Weights of a small transformer language model: no biases in attention or MLP.
Each number is 500 + 40 x the weight over the matrix's rms, rounded and kept within 0 to 999. Layers, rows and columns count from 0. Numbers have three digits each.

# layer 8 attention key, 384x384, rms 0.0826, rows 66-91, columns 256-383
532504479467498531494492466492524547525491485543573441468451535464552517521436495480459466526422541457542463488481556491515459457455545476470509482473536548498516537468431506476506511560497527559484511512516536548458571477482500496506470470494469455478529493508603491560549519528566487526418462551510455519560421529481477485492494451469540514492441534499497526489539570484518477486549
521476482504479457487551482511551435470495488490481523512492498557432498506557458555546500497500491480511535499492479528505495486552483525533519511473478503495523499517479464538506468521488517424493469546465521493513527515476527497524500517520558490456495505524483461490534478496474516490589521522454544503480560466465487522488510504537504468536561471498469498485464469483459486492478
493516497485534511545447490481482576514503550540510500509478494477471547513498509485511463491482508504486467481514481499443495499444523525473480484522500495467452528454504497462505509563504461550516490483568428510494483535536494519497535465456479516538478469503495526488513563468494496511465448530507471484482475537511485486501452511489485525498484516491526508542496521512515484527513
491469486454496490445459483533550502482464494502468524490488503517479440517480505511527525531497469495510501476497533513477461602503492482560515542531538519430526482528506458531490482455552470439499471548454608467517542490515555519512495469532535475457480536435485442523521512515455481447523526428510510559539480432484510574505494492534440509521522482523472526515538506523468496453470
477486528503509478530462456449520610506497468511485498489421512455502509483524481504550445513435498572550427481511498454459520560499539541538515521503532580437486517436431527453534445492460512529498520527569494498504522487571492441547488479425514519429483468467563495479483583478493434585523489558419470496460448545477454485463510459436480474518365513478577558519516549592691402523484
485479480505484475497534488531411494423526504478456511533526412482498469519449512553584476478504544461458472570412574494448445501511528467491532505535455510569456427467439522518528535467578472548498524501500443522502529522472512540499465543492496505570497489472469583551493499487517506491563507474481506435434519518538473493483525481538499509478421571553478503515480569501482576519566
498485481466543529519523470499503473490468493468503484494529513544515436487488515472493520507519508505490534507489507516517515581516508485521508521485511491545523487506513494500495533475501508469517512524478550494508522506506516509491453499517492494460501488470510488534487469487503465471478527500487512528492505463488492488473496499514505487503524518473490519500546510475506508454501
460465469520514532550572527523479613494524484414515465454465459467463555524521482529566468541485488489443515510438512484532355431530533492447451548522569543478427431518483528469536501469584404571503573544465391490538509462469468516520638573461497562529508501440489529461558454428579570532506442564489531467446506573529470490579480507481586468572504517424613523499535524498413588502602
440583593515531474491484490492507510531519582543517479450500470520521510549521496512506410485502478433479560452558586573531467445500458501427549555507441468498543437501506546515493513485560524476555460435441471547513474528430513487417559518495508587476590522485492495476565489448587524438478418432500519482487513521467544561455482531551520507427538477440548505493453508486443499573511
516529514445486496510496543495474449530428526505451470512493472518472510465524554484495505490528541565487453526560500472525471431444437547506488588450516389391452525448424495518402607514532490524529458569599451492483528518475498527488520509492460408472480428507475484543597506493430467536488509529454516544579501539482485469478509501437484541460510614479478572489513600471517512507555
411521549480384494494503538474486543504517460499451463540484493499497496468537484537424524449519459586439447447589481564457515582479378523524458493519606517464504544555543482419449499509465589466515464526536544517540494530557456472555520445570505451537417440481677448516504507534550569555524492516506508508467481599481504486443447501458592569410528575597464501490497473498592512466563
469478466440471562491459527554570477522516465499415504471505494591575448523494470486460477430495520469490539444473476503548565419486467516437468489516499482459516515565610493470589485560495484552491496502437532471491431481469498527530561478515454448524473502513514457443514579451489515495491561495557518441499489501426532493535486478491534516505535484499527539556451520465509521434418
514518570464453523450546490557465484444559555514474481526495512511650463424498520529561436491479636396463545454494580551533499496485527488545530511463444544620479451450479478525501472462621474524543471541511446508468473546610498375434461443513569561495535373497511492466464475430553538544555546502527471439469450513498560515544498503536498556517502488547476496462464497360490500497489
534478556462513503532524507522533462498523657454461412455472448470481493561493545489418483519525462512527483476602531499573446551508513512472514485460523498548520501488430529401453552488548457552411598452496541506502517487453499470538541441445533533472490487468538489503541539557501462442429480462523501486475556502541540450476527517594482464496556550473550429402502498423502645533529
537496473567419527535542527496505470448496465482535515468493457466474486527500500505507496481523552529473467451454508542527517446506465484471489523502528534517466485520558533483520526531448535560576462550537529498487419486465505482504466475475507518500499512521511481510535468525486459448504525517439460537542531455521497500478578552474532492453593490517487530515475450532489477493478
501539526525465496517499517477479466496512538494485552523497504527524458457552462531479437513536491561511501491508453474527453443501506545519482563493466504487499490518520458502509515559428515498534451459545494473515468508486517518464520515493535524467479493453508548483505468500502477494568513541507459548491507467523531520453544501523486477487523472527517472500460517538547471450471
504491522501493508477541496488520480494522535512478491498481550552487441496515486569454487468489600484500503511507499499600560504491510491538541491433486500466539479513396398516457475449518471458509496564504521536502520542477514563550450436488579471450501461498495457539436434523467453507527547513422503532542483510507463572402510518543463522497513582454484497475547522502540464457490
469531575472506501474439480459500531485452535588537477533492473462504539480497518457507489497479468526567509496524489479487480559462476527551502532530532497471469552488487557494532500484514500497503490450453483507482475499527499480496572453447467525438513517471512567477578534464516495454504427531504524484449533538482542478496503468497491513471456512525549507524491504547529442543444
548531521510459481480564531474512405473493498508553508507513444485526456504486506520495504548506552475492478555496509545528461425521519494539508518488483484556519496490491484493480500472524459518482537533505464445505510507516520496538478510467550504507548594518436444538466457487465474426545492439450480477528512500602527532496574502520570515473478552547455468446463488511500416512466
526522501492486511512575481481468462527503501453509529511523473514526487508506499481537467487498499490479561521479488538531494457514500535521471567473468488523517472477508513574509503500528516471559498520428482547515507474477534499472484480515496534479502532515509507494527494466510505502476481479459525506511537482426496516528475545487514497513498517470510508493473466509447507517450
509514517540520461476444546488516529512504517551526513498485505471481513527492473512493481513478488523502469482517494493471508473450510493482504470527533513478489529479516513449486464503489481509496467485555470476488478522519504460539493492463526522504491497513514518487484554510493519491494451519537449481499465477531504511488517498495466542493473502550494503502482509515518472566509
448491530481505498503502452505463494424465442478472479532493571542551478463512499454558517527546550485550514506444533522459487541494586459495473491609560588597479475546533518519496559526501518449517477500536521541508546412537488547567463497474545465490525469456433494532513499539512421449553574504464565470549489508508488516477460532517442481531432487503500579536497559445496513439517
535481540480473477483462520515516504555554526550521443458482503441470554500534480549464454506459521551493406483536472479516493433460499548477504446484526518419460550479532513499474471460518459513479524527540445523454512538446483501522486463484489525557463440457515560437512565490504557544485444513502485483501538531498531516443505542459442522501537537482514497497463494468545503529493
496487522523478464507486507515504541495531523549489525496461538507462531527503458498507495513487514504480497501520503495460489493475504478475516513541463550485509514490480467505502476547508513505507531473526478487489473489520463499515553500493525494479488487529487477479514536508457517468505499515540506475481504478503489542509485481518499543501501451499489505499473513520512488491501
500439543475510449427595472483474416590480393491607500478492506489526487495511563530538428562527460479531532504550528450578496484520492507443439541505552465534537510527409508496495422463491456471533494490447482530450508492501610530558424556428466472502500533450579507455477550516442538564504592531573501485548473529453553511492484608479465469512456577564474525520431502522502549555423
475461448491590546543472503518505534499412452497469426543529515544566488501523477485508518560543462586432455453511450429577513464564451515393490532509488469489486473574515501490449591515455507503522444529491487504544572633465558488522482477469539539503519414420540476451501442515474464503470533444477424503504512498471574434508535489396588470488579613485478470510548508509512505369533
# layer 8 attention query, 384x384, rms 0.0814, rows 67-91, columns 256-383
467460486506467489458497477529478484508443508529490522510528466505510496466482493498512491523530565522529453542521556459503470485515460473464499461531512495457560510523502508539479519453484478488532466459529548507546556469450517524543514511437454465529564491496536491491586475474563540550502539442493543523503447527505517483460537463509538501505492560490488457507460511574558546463500
535498525494528478485505490508482555486528561508472478525504508530504557464500511571480425490512434468479516487471483455508499507573501504539482527468553504526469492496423502560452501493473484479445518535493431620479486512463500451515508444516562463509444541573485522457470523502462542470483412456464496540528529513475499527493455493514559495542573403501502485510532526422469442565480
459516495407435483520506545495520472508532483477440515470470574495468448488542487523490537446454504562494489501543431559514509463505474525482495489487459436466459523497546503522487458563479515500444499462507471435459498496537502510448541469499498495445503478471578447564506579513537472478511477521544459464494543488513461571519509472486512486501481487486483535459512579494476495500513
497462465509436494447475541445476445521503494476529540508508519525446486469448486487519541513490501510483479490505524458470503523544537486508577517476528516520539515541507466496467490466518500472497418519502493518478447497510454553538538490554549497522454484462545513499508471450387523556527515509488473470551464453487582503503468434501441504491525444522448471501484433492487529483519
557487598511511482473483498534512491495529565527573484495524480478510500459564559561437518547542445509534537458510466520482614541553469503571468498423550525535539547462462494539503453457390479514447563439504547539550472464422497475489407497497492489507556521562438469512497421523482496463507453498500440523519432535531476545534496564480529391535523370427522504422534450515532503612432
476502519491548506465529541497490476454474474515440517527498545442561471488535500488486524476471517521545503532504485502498446464481517538465476453460534467438519476476496489541483509532486502486504518455507583468510525451470531478474534550529494493537503444509506478498552550513536537497519535492587510502453523519499450544537542522478493505480480523531496492433525533488500516516479
502505471554482459528508454524563500514488459499559478483528400516475493513527535484462495527471517499496499513498490490459523494520477460540570474481483492568476533447465526485518510498518528544571482467527516517535488561519531459558464460462488490498537527489474483541463505486454487535508507584490478531568487484474479440506390471565445557448459527560515523555474490550511517485516
567533414534505544508534466497472500574536514510490485490466527590580507486603472484573521480519493589510511486532401523499504514481458519535422571430440420443488472418401502517516516475426494638544471451503431474560495509499523462483559499449505483475529499489526547409452497491568441467329564539498501513551478482478500495520470500484501448445490579516523519546530587532588578391511
497584431569446478509508512523586548467471610480527430560460519515519446568497480461557545473503530502476467466483534480468487510449531424524609570469402550450448521505571550544540392478457477523500493425497497512503443581427493508441593444504454503499572528531507499547546501478422459538451530511566528438409531428457496524539485430417508450499436527512469519543395466391466524448528
535575464540528479453513402422474481506521469540475489494503379515486507454489511471493487458548593473445495486490510618482492497576518513472474515494435573543508484514543507540509564499455498540480557481477525451489559539539529520457471503485523569456520488516506517551503580421550425553594533509442534427487470469526541506519517410493530518541518477469535442494508509496585545467489
492519586514579507546455589493488545479484499438495560484489528542470525536541455475447559511524486476481480411504522516464505483493519519535513525500405512367477510510559452491559468473486472537537517523515567520520559520519532472470452528480513510455568603544536526525428498559543444586532502430431483526405517500534459454490543616527489515556480519542524566509451509477450508516438
542589505510574576526431443486595500510473541547428537468558393518535464463639510499405563548570515526528470528564558563561473476484490472499398581516481576498478479513516518516551515514485499577479455538536507488457535484485526531487589525474452504584516567433512548457454452528508471543370533571475606566489445495419518484538500535442546555564497572536525528467492475532607516511580
507459473505532521532532486472600485573505473460483488451487518507581489501500508489481503515455504559406573476472531463557406519587461497542477485472504419474545485402495556545462539564490484558524500530484526446565517467467463487482531538532421463500485528527484517519486566536485506481567481480569520494498522499450501518493498477445536515570509471509502479626545539514472590489473
453399479511524486518560554551543470546455546470464542493518495532488512480501481456491464457525493482599513527512473513476487530450532499526474524533503440516537570499546477522499486523477520491516474474435513509568543478453465571527545518493492384464558478493494553501586513439550467578462513469542511504495527534526552479490534474488476545528480553457510457424482451560549473556466
518448473558513557497545515499457513523484534464492527482495442496497531497505455491514454486528513514535494491530432496510499467472534464476484496506556464531507578516461501528507495525509506507495562506462476484553508466503507505541493528458493458488501479545523529434545510469523516534513476463519497471503503563460511487531543506542555534551510460458452493429479467499555461547504
472468521411527472524509502488570530541517472546490489488544488479523446504477468495480544481507437545452503580488477465443520541509489500520500466537502518485469520476540541475563444514498528533528478462512533524588535503507528506436526512488459444499501520456508558567541502489476463448507487454549530445493496512525501523534503458450458463484486489555455513539502498581527469500501
510476477505527509482518516462434515499522534455519520464482508530515528463536463516517419528522506522484477453475475430480499452537459520463495518478537490503444547521442535511467482511489488526534525594516484515513568458459470491509498512510540489544451466569463537457473466503472561484513422416472499533518465527442485494516534531511537533524547498459519505435513432448439458536478
497526479443562504525486509469515526499544506528442526504522546470531489516581522513488472469528459512506492481494430572528531546522463539545483500465469473499430523486479515481510533501457498471473556488503506500508486500551558397427494491519544479470468477490544497487434506477485486462467501542549535472494494509517516495504520573472502544467481471495530521453559492460450463512462
484503503517437560406524492592493449540430427542478472521500524493538481514427495469494591512492597505539490574528542513575519430474466472454532520468475457472510492504473511471518502446558530518548488476565518506520486485530514545528518489541461531485587484476540467469599448508514523470501580519488482470518430512561515468550490448505520494491495553489485490471498545603581540426564
539508463430548509551476467461444514508569571507514520518527485552453533436512510501597420516505484501453539469490453516455502519501485556538449494477471539582450523520424451502479500576522490536482497559472368517464485524520423494476480445528542452497398537530460540494467473443494534494526431471412507502552468488443516520445496457523503486536531481520503453554520444438443465532482
452516610510589419500423532552479474494485469553537486635477485444501500517501551493522484503491479466591489487551484515415524557426439467490491467530449510433494526456501533503529456456395471496473525483474585493393465526484522449485442498437500461505522478499482544547437538473503516541544468512505503534390502495517419487413517612541459494522475499468501548469532474540497476510475
487491446526482529499500494486480446529481521446542508461511475516455533568458490529487537503543545517464540567494556496587506514472502488528604594538471494507484503504521496513537491448567530501496412507551440524518496565525450555509530509528519488496503571549510510525495449462463496500518523519490474495541475458535534519451475476537536500528491481485466479540477503510484511459561
622472535475496526487561510471475546537550507480459501513420472533489511538417485514493462433483500502357513477571430522481521543523588440498519452484590501493471578524556516562524485503505480499413512483493471424586504485509534498485511486451497476515489542512469468474503554509493437535519485472481552491494462483472490488541479472528483512524490417575510495577456515408501488591481
535582480498428466571402529516518530418574575552503512532471454434516478498557497521514524502552499532516574475534488541599519509525435598432632492474489425531441508439597468476505459508493524569481500469507495451454521505409519454541470464506455443504549432535515511538453492458485462408533455496514414410495563461555465478487609488549465451513458441365458486528407493560542438529440
484472435496494517572460465486469530546673525461474457490500461409498503564567485544427482530490457501449562527542541453402554492494491587535510520509507518602491479463477528530502496576525547456532437487425428486506552565531371481457475540502497536492514512503505516607481483496518472517572483477593499535533600512497433549395519436453527465478451453605476506516448543418452463495494